{"num_hidden_layers": 10, "hidden_size": 128, "num_attention_heads": 4, "num_key_value_heads": 4, "head_dim": 32, "intermediate_size": 384, "vocab_size": 2048, "hidden_act": "swiglu", "norm": "rmsnorm", "norm_place": "pre", "norm_eps": 1e-05, "positions": "rope", "rope_theta": 68900.0, "rope_fraction": 1.0, "qk_norm": true, "attn_scale": 0.273, "bias": "all", "tie_word_embeddings": false, "parallel_block": false, "extras": ["shifted keys", "attention sinks", "capped logits"], "init": "normal", "init_std_qkv": 0.0854, "init_std_o": 0.0, "init_std_up": 0.0854, "init_std_down": 0.0, "optimizer": "adamw", "learning_rate": 0.00412, "beta1": 0.95, "beta2": 0.95, "weight_decay": 0.064, "lr_head": 0.00361, "warmup_steps": 258, "schedule": "wsd", "decay_fraction": 0.746, "decay_shape": "linear", "final_lr_fraction": 0.0, "batch_tokens": 16384, "max_seq_len": 512, "doc_mask": true, "train_tokens": 128400000, "max_steps": 7837, "dataset": "wikipedia_en"}
Each number is 128 + 32 x the weight over its row's rms, rounded and kept within 0 to 255. Layers, rows and columns count from 0. Numbers have three digits each. The size before them is the row's rms in percent of the matrix's.

# layer 3 MLP up, 384x128, rms 0.12, rows 340-383, columns 64-127
093:180150138162092123105085106106154107099140109172116155124097125098148129152152157154108157135124154102097128175174113094094135093112131151101131105085111098127125143180137186193101138123165174
102:128100098164101105116121124115097138143125108135171119208084051108091110118088154116099168145100135085131117167129150138151120095090165138178167148097139152126160094191167152128081147202208147
101:129164166144107133140121128112115049108180118112157158190152127075105117076177140102076107122123173136074125149083075126113105106134102137080136132119144177082057174165107113164082091165109163
097:113113107052159102096149176125155104133159120095143126134060128154139109127164123097215081123225169155096130144093125158079137118101081095118105140152179169111039155133118076125113145152149034
103:129098110196117164185163093146123151084149122129125139128152099096184158137080112120135129165137092105093082037125172183059146124176090182072141171134108140140164135097106087109169147147152115
103:137091155134196119120142100110054083143149104155104152094125129114131098146135120097131136171074121065121126073103099131150101104105176106119139151183139161136092089130141136075163136090115128
103:121158124153119122142120148130126107166069209104099178130147153075117160090157138166165089122108126211099169101075089121120135117140109152153117167126029145150129133140136179125058042131104138
100:100135090126174092148138044141117115115134145141140175191118155136119140103152071136087149106097176112162142148170091165131142164114199129133098117121110199134158106043123151153138116129096158
098:073096110094131153141143124121179137155142149103125085148140113119157127121162116073136095195069102174120117125168157084085116141069162131139046131171120163144158135098159116091143230100153165
086:151094115140128141132155111108120150139073104181124147155113108119098133128127120180123135141075107185131146122145191168133149138130180106126099163043188171082093148144178137206100139099105152
112:144181203084097112100057125073137134137130114158162145094196130143107178142127125116159173179130072116124146137152091137140191135124102185098149103109146113104163166153088095154087104077105104
107:142124145143087126136101135127131124191139096110127118149213182137100141133129199085172208129097130137105160161110147123097126106101121118128144107129152149122142213183139078120095129120072103
093:116162095124078092170129114136195113090137155146086121167114151113146177134144134155152171145116078172105148114182128088136126156161188153089141117139108087152180142117150160168147078128100136
102:146116116126159148125126062109140078138166106162106120126227172153099137141145148050130097115102128111138092155082111109068100092139126164085070155123123161065136143170111093132076106130124136
115:086138097103139179123100127127144132133194111145125130109171107115161066122164090155182171167153154156101153150142117137069140110077140128123133138148130120115150115157156141168093129119188120
105:186132169153053119079185170155126096098091136116102080162137097117060138134148157174126110106062083119117128109108063143173109106173137142093074156097139193109147148132179145134119078101092084
107:117094042076115148117084123118070122111145103146127129187074137130201143089131143124108156113105145189135207099084123120100125106117140148180139125145116117106111162155146112106130098103137148
096:103136152090148122142137153136168187178167124154163159155165095097174155135158166141101137174093148117138100131093113166118099142181116106076216162148110101130107174150061110140023113084117186
102:116099186097169125180136146139136188123123101118141127074145066146166123123148122120076148112195135125153142112139126190133084126105151128165075124183042137115088125051072110097163116138157129
110:098142140189110139131111098120217170110138166125125101161133195056098114152122162168130142129062158159142105166158125107170128110070159117145091135154094091145115151133117088128111173102158194
101:133147142097198108144112102138156137129109139087121088131062119185195158102163135128101101129167184120103131065130156162076135152148151111146100128112110104142131102134122098114137163090109167
080:135087139098155165090112180169174154107124141176100146068093112100160130111107135095131142133074070115186196135160156163110126140115128168121118080125092146182137121128103102143146117138140150
102:107150168086112129128095146102100220138151200100192093142104172145161103119126197067121148173102073105119124119156105085104094160107147075129150161098080124150117128162079108152095121119165137
084:173188168135095074174155099133137148114136190175136092161149148136119122124164101124126127162161137130131119101145117116201116122169169129057138146168109135130135174173088114163166153120054148
097:046173134069111108091106175117170092114171065120143128108117100157101141114097138163133091131158085076100137142078165104119168144111118075131157179190147182186138062118160173108160154128216121
103:119129120114166135142149090105122127106086151144113079159152228144133132131096121050118112094102163157128141089173117081140120118112169066129128126094180047096146124166182057128120101081108137
105:129068106141099140171174140157130127132092146141106080054204119072126132083144134162099145088122173145105177120099113091101125114143177142167172146135167103131129104181158125095120112119118212
137:158050088118125108130149164145127172149133158154086074047157125151134125131162103157136142067074149113113143142057058126111095173090112191123122139132059149095099132116154177137162093152083196
099:118124127167118106104098160102138134181092139102139092133152100196095147100076104088114171071167149083148097127122115146132126087091137119200142121148148139117112107099114112104151126144145095
089:169134118082122125116158112131149092164133150141159150126132066147149118146118174121110109171098099200102187112087135072124165121135136094123106164192139096113115162123099119177127149162154143
105:152149118169145147143180197086147167140165157091088101087141087169133096091088124060161090068115138052156154130113089181138127101141126079160147049084128062088160096086128143158087133132196094
100:149104169138097138115158142121113132149120040050138123156101122114104110129172187063114101117105133163161118175201103117155152098146161190079114181152143156154139135107103120139099152161130113
103:196102089129150147129168171124115173118089109088094100094120145174090100190079067125176164094163155077146049187084109153107090085131128102168149152090149152130143117135103168098112130164137117
081:170180121160166178109136069109170129126130094126164095127173143153187143116141089095095092181108126064123117092104094157078113185166076135137142162093160149145123115105171143103144138124141107
091:120083120155124116099122086142141127108133104112153095131128133116089125153135113136125070122150128175121151208096135119094098179126145141157151105212146122137097147132198228082128084147085053
093:176137169113130112112121144143134139149126157120083125158058097087119127111148148166148186153158108131070108149126176171110177143107087142149105137133122164119102140076109098123078083132056153
102:156113102163136119096131073105140138141158117096132150147097124152127173120114136100141121118147062174125127149199131053111078151155103170127088174091142126144081134058155162129144118096193112
102:128177168171092065118127148121164155214158165187131106111151151120102103114108126120164162144069157133127149201075088071158101131101121128173136110132184131161090226103103132135163173186104118
110:126133176106136147165136160134111101143042201151156126170135107105114094062105138096125136148132115115203171126107145127187059160119119165123173139157175186155053213139101106136128133189093090
092:128107143150134139141147150092200117152119147100141111094175086101116151150126111125112086123104149054159198114115128175104147094158174119183102124129066086135130153101132130144145169132129102
105:142115110169181098154167126113167121121133132163174114104136133134105109148142113122084059198158135116149115114179207148173071166160130144086148125141043176107131137092137103148111145137141149
095:094113134158100122139142089128135102169139178112153086134139095168104176168179182105103125144169134163084170152147141136117091119104122146107127168215128082142127117114151148111097103083044167
096:174170106141146107146158142161143122085136127149136116150123125110078132193174132227120123117127074139128098159133136102140158138205157095099086167171164116137121091123109164095237068143074163
099:104148109064147130144117089124082099129150156207125065145097164121099116136139205120140124102119095166122139118125115110137097116137114117101093113142143122173181156115133146098145072093122156
# layer 3 MLP down (transposed), 384x128, rms 0.121, rows 340-383, columns 64-127
097:132139144139094111175175117092057102106117137152208157107125091090111143114138080152168090131148112123160104200133163078104123179097128120110151109139148167137093144123073059146152138147102116
100:142152138160110151097085121112153191145108164124096132191125087179150209101110118146152173157103157165163154147162163099123216140133159180117129111148115175114062104113144054138149088090126128
102:144150094114134157156112100190165111068141085108153104090108148170147117144104132128168073118112130177147105161124131126080123097201107138110119098165163174165150154183144146150090132158126183
091:111147149111134157172120090067095210154135166075137107159108141160163128123156109121124170125114133121105144122148117060099141129152171120139150169149148152157092068042129088084091086128090131
104:132094179132074149165169130169127147120191180169101110105129130162136137132129134160142087118135093180074092160120114191097181085180173156104123146085129141176172141136124125146112148190150151
101:147116137131173159136063102128098160118096129192060118111119124123102140141144056105125093205189136146126109115136174119195083052147124091123071095144163124119142109085131093110122129122141090
103:147133176156139097121176189137127109171121150163116098151040053129115159117154195125126140099098163138158124074167082130127124090129122172124169158089108101117160138118178108141145091111149142
099:139121134130068138079106172107079159174165110144118148109127101115145167052166158124143192185100076127132148069125134219150112157071147138086088125078157109105108143121114145119100124149161133
102:080157115089104134153081122130108140032168166173171071096137167191152100127126132111160157154172130080113133143149092107133153116145084149127097183082145077126178169150113116081154141137137173
091:158095117105105110125079132101099179128096159119072134107061167111155125156174164156093135143127098101053132137119103165146166084107116129114151106153063140152080151130125114124098127085143107
107:107099106113169109162118108120089093109138170174149113091180129102103133156133160173151089161113082123107131102087098142106145148102057099127135106141102159147134119134097228171094130086152168
102:129130161154119043077136136161120134110064096120161112110173079155152093187100134124148122153103150074126118103093111110143105090139183113139200079087159125116104141153126092109089125141112130
096:092084077153103091108167153169152122120175132098120154148115077202082131150072100139158113157115145161154119171164111131154088144154114092122152083151161118080094096121107101117099091210169156
105:149151106154164156184103111131121096102104144116157131044135093110109130135151160113175150133073116103120171219081129134106135135017074157047152103138120120150121161173142123156092166129180129
112:108103139100149160110080104109145164161178147081129168149134105119058106122120131152167139108110069148102078136059173132082187075176107135137135103144120099113139153099103104066144094120191123
106:208098146170148114158140120122159178158147107040151098156053116157166167197125156126141134072157162127153135173131127118121117126154142084131114131115156154124110066126138087104121145097132092
105:172207133148131150099123101117152159086163109132104206119093148112164085090123121112104122168081152112092162148130125153141119129138153113109138073152121066179148164077111121139186201132112104
092:117091155114169161150104107072144096122113120167097169101139115125142093124118166120119107155148095122088083111108160139091090152153151128122159110160130116123191105157127092139145169146149169
100:160139193065105150085054170111167134159077141120161153155150126130154128088066140132137139162128143079100136141142089131145113186076122162128137139136087154131119201108130126146172126178127137
111:136156150135153188171132156137160129115118119164117163110142125111081136093112131126064043103138104159055097114097156154085118075118133141147060149188062138134059118174154108128119123153078123
100:131169099093159057153124087175144175141132157095118160165106100149121113158147085121106149135175164177113133147134118102130101149146133107116149168112145136098070156153080142149148070104088116
092:098111112163122154075199110049156092105166112145146101180115159095147083110102087119125137177109129109127123138156150116148104130109155139191061103111153109059120141125123170120103097155136123
102:069045125208096134191135136083104127161139130132137148138127103087170165090135144160150080159095137136074140146120068171144087120117125137089103112155182073100104152119110094105084186138114144
090:149154141069157151142122112053160181144178182109073075110093156119106145170119136194083109147124077174131122169087125118156197124086096104105175126127071147128172140115098147163141115129150126
096:114137116104076114104135083106119085125136140150156127113149146133129133120100129114083084061125123111110138120152155108195181059115100177129149086198105096205131150119150187161114178157165169
105:026057109118155154114102138137136182155086099172176092165157166114116104169166106102149079124151151134119157097102123184101096101135168156136058180102098125137065104118142180119142165148127109
106:128124065087114117112143113078127138069096164147143140152130126117147119177157120115121166062126109154183135147184055173114106098126122161102110147143131139166144101078152083097112151087106114
127:085120090099128070118120138080136159142070123184113150120159105093135124138150141127153137116148149095111170158122149098042176100045128152104110146102094130126091125164113160148136122097112137
098:127156152127088088149104110154078066172169226051097094158080167118178112183100129140149128149174172100097123138125131172086143089122118079100063135153118143134142128159080140127136142145122120
098:174175123114134073139073156107124189090166072132125124173055133101091123104137127152117111085112172159091206185113157162147068091105113138125144081140047113146147164109110076095123082157137132
105:083133102184119132148081200178107145124161139128120169067150077085130158045157130097127132159165063134160161118134147145143127130124108063153188147163128168174143100153129124116106135185110158
098:153170101090148132151136112085098155171108111114081074155128053085097162163150133118131184092066099086089174129096125134100162116104119130133184185139143117154171186089152118088120133164128149
101:131109051110122149136128142125078142119218108149190074113150104102119161181075128116147092118112108094113105122093063165155151088143132186087100136095152086110129105125127138127127139148118117
087:108139098166141093103157149149115118164115084074171110155087088138124058109125117127086161111155093152114085142142134128118098067185132144105114079075127202128155085107125111107145188137170154
095:113173155169044150126130091118197125124122065120123082168185086085145150078118131078189118121117151095094140132090111119098099185118110114143092150162111138177125070096123102182148134124141161
093:126149132143137150165097058119128130109108136176109153128125191087155140137163141064123196145120106138085124127049122153145146189143126149114157095124149107171139129130177110122133185135136204
107:082149144097094168124139137140104068139107098110115176101149151124131094122166114119116153160082146088137111084193137204239161121123124143143107147166170127115096145176150168159086113135072129
100:086049078117043152096137102153120126138153113105101116120209135147175127124109028153140100139144108099125123104107157092087105148115156150123132128095125140141087144128146128174197110079165135
107:128111084102117138133130129116190133118157145066137123088091148154144134093126160182171072118068123097114146120113140184163159127159166119149106163089106079155173062158081033130172132107188135
092:126181070137142165159154109156095162138146123106085095106128113102148057083109151136171130093151145135172123111164100094151141108116055065177163092125179144078136145139097176092149126131157154
098:135095171118131166165090122089131120091064034114115147129191074093146141126171117141160132044121070154106112127098148102141178149174183088123141122159095148159104141123105152128104196124079157
095:137137126025166118140161136167123137094113148066125181118095153138138146190093144136144126155149166157122118116163110116058110125128115182114151140134114133118133092110132113165141108150173099
096:124137160109132067102053122147082135101147109184179162152124094126171130104105120104121142151127119108077087131109053128121170110099160123125142133126128126088105116113155064188125091108130135
097:123144105155155118068148120139113101106174113166211135116150140119128139142103104105124120160120139131096163142106130104132091112102141111121082095108125099158116104137127046062108173132125138
# layer 3 MLP gate, 384x128, rms 0.139, rows 341-383, columns 64-127
108:116144115115142178188180183100141132085173144141154173111147169150176087154111138153116081135153093069120178127178141117094179129127121101057084203132182140133158110096101199158135091079116108
094:075118089076113120141110163083068147085128130116164160138130126165129116113138117170111197182136128141100153099124121120129126144092073125116135132114096143126056137132118173197144084115152117
096:122086125102142156159121177137136165091155149110119122118118134138179059136152190084058091136162098146135127121148177114148130139100164099185113128098157118128170081109079105133137085042119148
092:111162150108140187153156123120110158092126085140139158118090090174143086127132085182136130074114175101143135137125161111180106103121086017139161150177189142177089130140100095139083102071113184
098:137114146122114134143185169039080154122127098122194146104128156146109110086120100127135168161102112116140163114110109158176113121162124080115168136204125119151087144155139135130065103127145166
101:117130200092124122149156126133139200175088138110137177111077149185111062128106135134120123116123184095084140115118109140096139140122086156110123168118139164127103129064152105168118110130130141
101:157150160121078151167156148135145161091144154130130159076169182115146121096133097125157112120146164161142232089113185170073165093128077075091170135138103137086125080130121142111136143148053117
103:175176098079076141132108118137104202095156120184126115147111161165110135154155158153077154120118126148106182159154136140176160079160130077120117141087130120110112105097060118142140111089058176
086:154164134063074101133110144122078128120127177132123123104100186183157135109115131153145114102180115122105115144143151098130145036079097131087137107190109086132106075129069134098127128160109165
104:108088110066175164164182105141162164148119155182134105118146166158127109112144143117085149102117120120113134106133203143134143110162176120143071140117110097151131127128115181179111121066111103
109:107145131147045156159121124109119088095173171157181111127173187129109109138152149163099164138127092153075192141078111132134133084114113127123121129166177115190126134146077096168134161123120128
098:192090134141166151144157112087124183113157079140179136090152156135098128105137138108140123080050065135144105132078215115169123124122096121074084136131141146095129084118079117109125144150123171
102:176127095083152150147202127123173145106127198156118145131135091112102089135099165146123106157133150152115112158154150121112149074115148118112066162157122126139126093128113130209097133098138137
112:182166153099120177158201151096111155118186108125161104135067166159117082134114121116110140092137141144097081138161099096150155072089154061103119166157132141114147097145135145168098112069175198
103:155146075145107177185163136113099142102160143140138135141142081185165101112079074141129169098127097130058155101115091098149085107092116035091157094095166085155093138126119107139191144066101146
110:142104130129107158131169152072124205138154153161128151147108119109126129129087149146111174085159122058123133091106158181106147060180111108148140111091113080181156134099097136165101058119155130
093:131093168094114190164103119103124179154156140137158125135094073193167146163091152116090160197102151106074094153129179149141179112106146047120125103159119071150125141131056167120093141122111182
100:097132108123095122182211124126117121074128095137152152149100097151101101149097145197097151114110183108040138076107116186141168069163101082109117099135116108160121105105078179140135103106101148
102:134146157089102174140163128066108140060172138135128110120118179140108077116110158168128105139162125143157160143115105156140113064130111079065148106172157134106076117112121098110116092067092119
098:096182112136115190145191166135067214158140152138202127161106175194121097140107149128120147157107158159144110073109100089166072125151093089154110097105134164107125144140117149102128095131119145
096:161099195049154151133075174111146130119183147117143167089107161189151127128106120119136163087126112128161177111132202176109157113064106123110150117156116122183112102129157136109173161148117165
114:191077183107111126132114127111111162133130162135143119087157156128162117115098171130093136107126087151074140139196094121179139126122129115078122105106133136123127128161071096139164126076093141
090:120151151116059157108104124108152151152122125072103139058081114128112128160129216168152087150107095170127185120134138159140135111171133128127136111174155097087094176131135134161154080091142165
094:175138171109108161177142112130132177096106187139147154131078199150126100095161137124131133122131168165151157066162152114131113124127104093148122093078136114080075152098100166204135099118114145
103:134108107102204098173198104090102165150113169140158212100099132102125064129138105122161102138108128080094177085154147149124116110156085135140130204141143138121145124130110145172077129132053163
103:149160105103111213137131094076106155120164139165151117114108169093100110158110217143103169094108182093097119118073125198124156067132106135132104172179149104175125151157097150153173132146124141
110:115136193039114122166157108106136139116117105119152168139125145140118083137122173124127124167124129108090162121089217129129188092137111058137114158162169110161098120108104118184122120076137097
097:085177130079120172129104102128146119160126095146173091139180148151080127175105195132091150161142143168102126130063098113097177100098096082083129090108144129125124160157088124109093150151097153
101:138157119175107107126085199118142138070187123154139173113103174093095123102076128137136146097157183112117106160187106120100182086111106139142136151055069126142168134091145148103115062093144097
099:106132173133124206149197182058116127121119141135115166106115080131127114098089126156124174128114169124138152145180160117146131062108089103109127136111137151191127146123144153128126132163177112
087:124094150101148186159133103090118116112130171101146121148168163113108145064142178125160101143073115043134081122118100121141131112150134126198113174136105199118143133154100137178125151114108166
102:190163158170139200153155089104198181176122222106161176099121131154167104135113103131126155128135124120094141155172101169172115150110093141113143105122133082139108130095138138206141136099090127
084:148143137119091182113100118054144217122154151109172125131189120162172100143167092135126179124074130105071141138132128135097141097156098109124126115132197095127078135107067181121188068083082105
083:112004110185157150123156075117109111125155130153138114128125144119098132192092176115082073109101127136095139150152105130129120176156132099181156151157146117141114122066157166155058042077110138
095:154123150118099149148121126040168197146090139125153108119179197144102068089076131117064190122104148097100132097106117180173150130148089130138176097141121107111100215170155124102123111163077192
105:147160177081115180163154165108145124149161112146159147110123066153093051129080132178125151131102113108123132120106129178142193113123127061088140132144116120178107107104112105163153113074113101
099:122186212127132149144102115097138136122119163114118109144135136180092087126138130111135121145128100119102096131158123155114126139078109167102137138131165208134139198093124135156126094155085156
110:161092105141124153183176155065141181111180134059118114082157139134158103087162143123155217118118101108055138144125107159127163069150116129150160115132113125112157100168074169119105115109045166
086:191112136151136137120170183118141095169120162157144146080160121110127155154170138168167179148122174132130115101160126170131255078134159139105075149122160075067182156098108125129108106087059140
099:139159171127080125135141141146113125123087084095095144140148202188095108142107163172188152132120141067104119115119137153133166136116106080170159118123200132085133075164122130109079109127096179
094:083118137104099127112107152109172109119162167127100199092024179181133135133059117095129127130128119095145097098201125182117124052136075127120129079137091084138115130164096112123137140176142166
091:189126192086167091154132168125172136129132154082144089130112151132074117106145137118110057127135092092130155116129167083103127124176180097119115111078124086141114147140105075147099113101152156
097:189116088131138134118165115054108151123104130132167161155084177140133088192093157193112098115104130104108106140116104164149094105128078116137159150110149129152088148097094138130151110077094173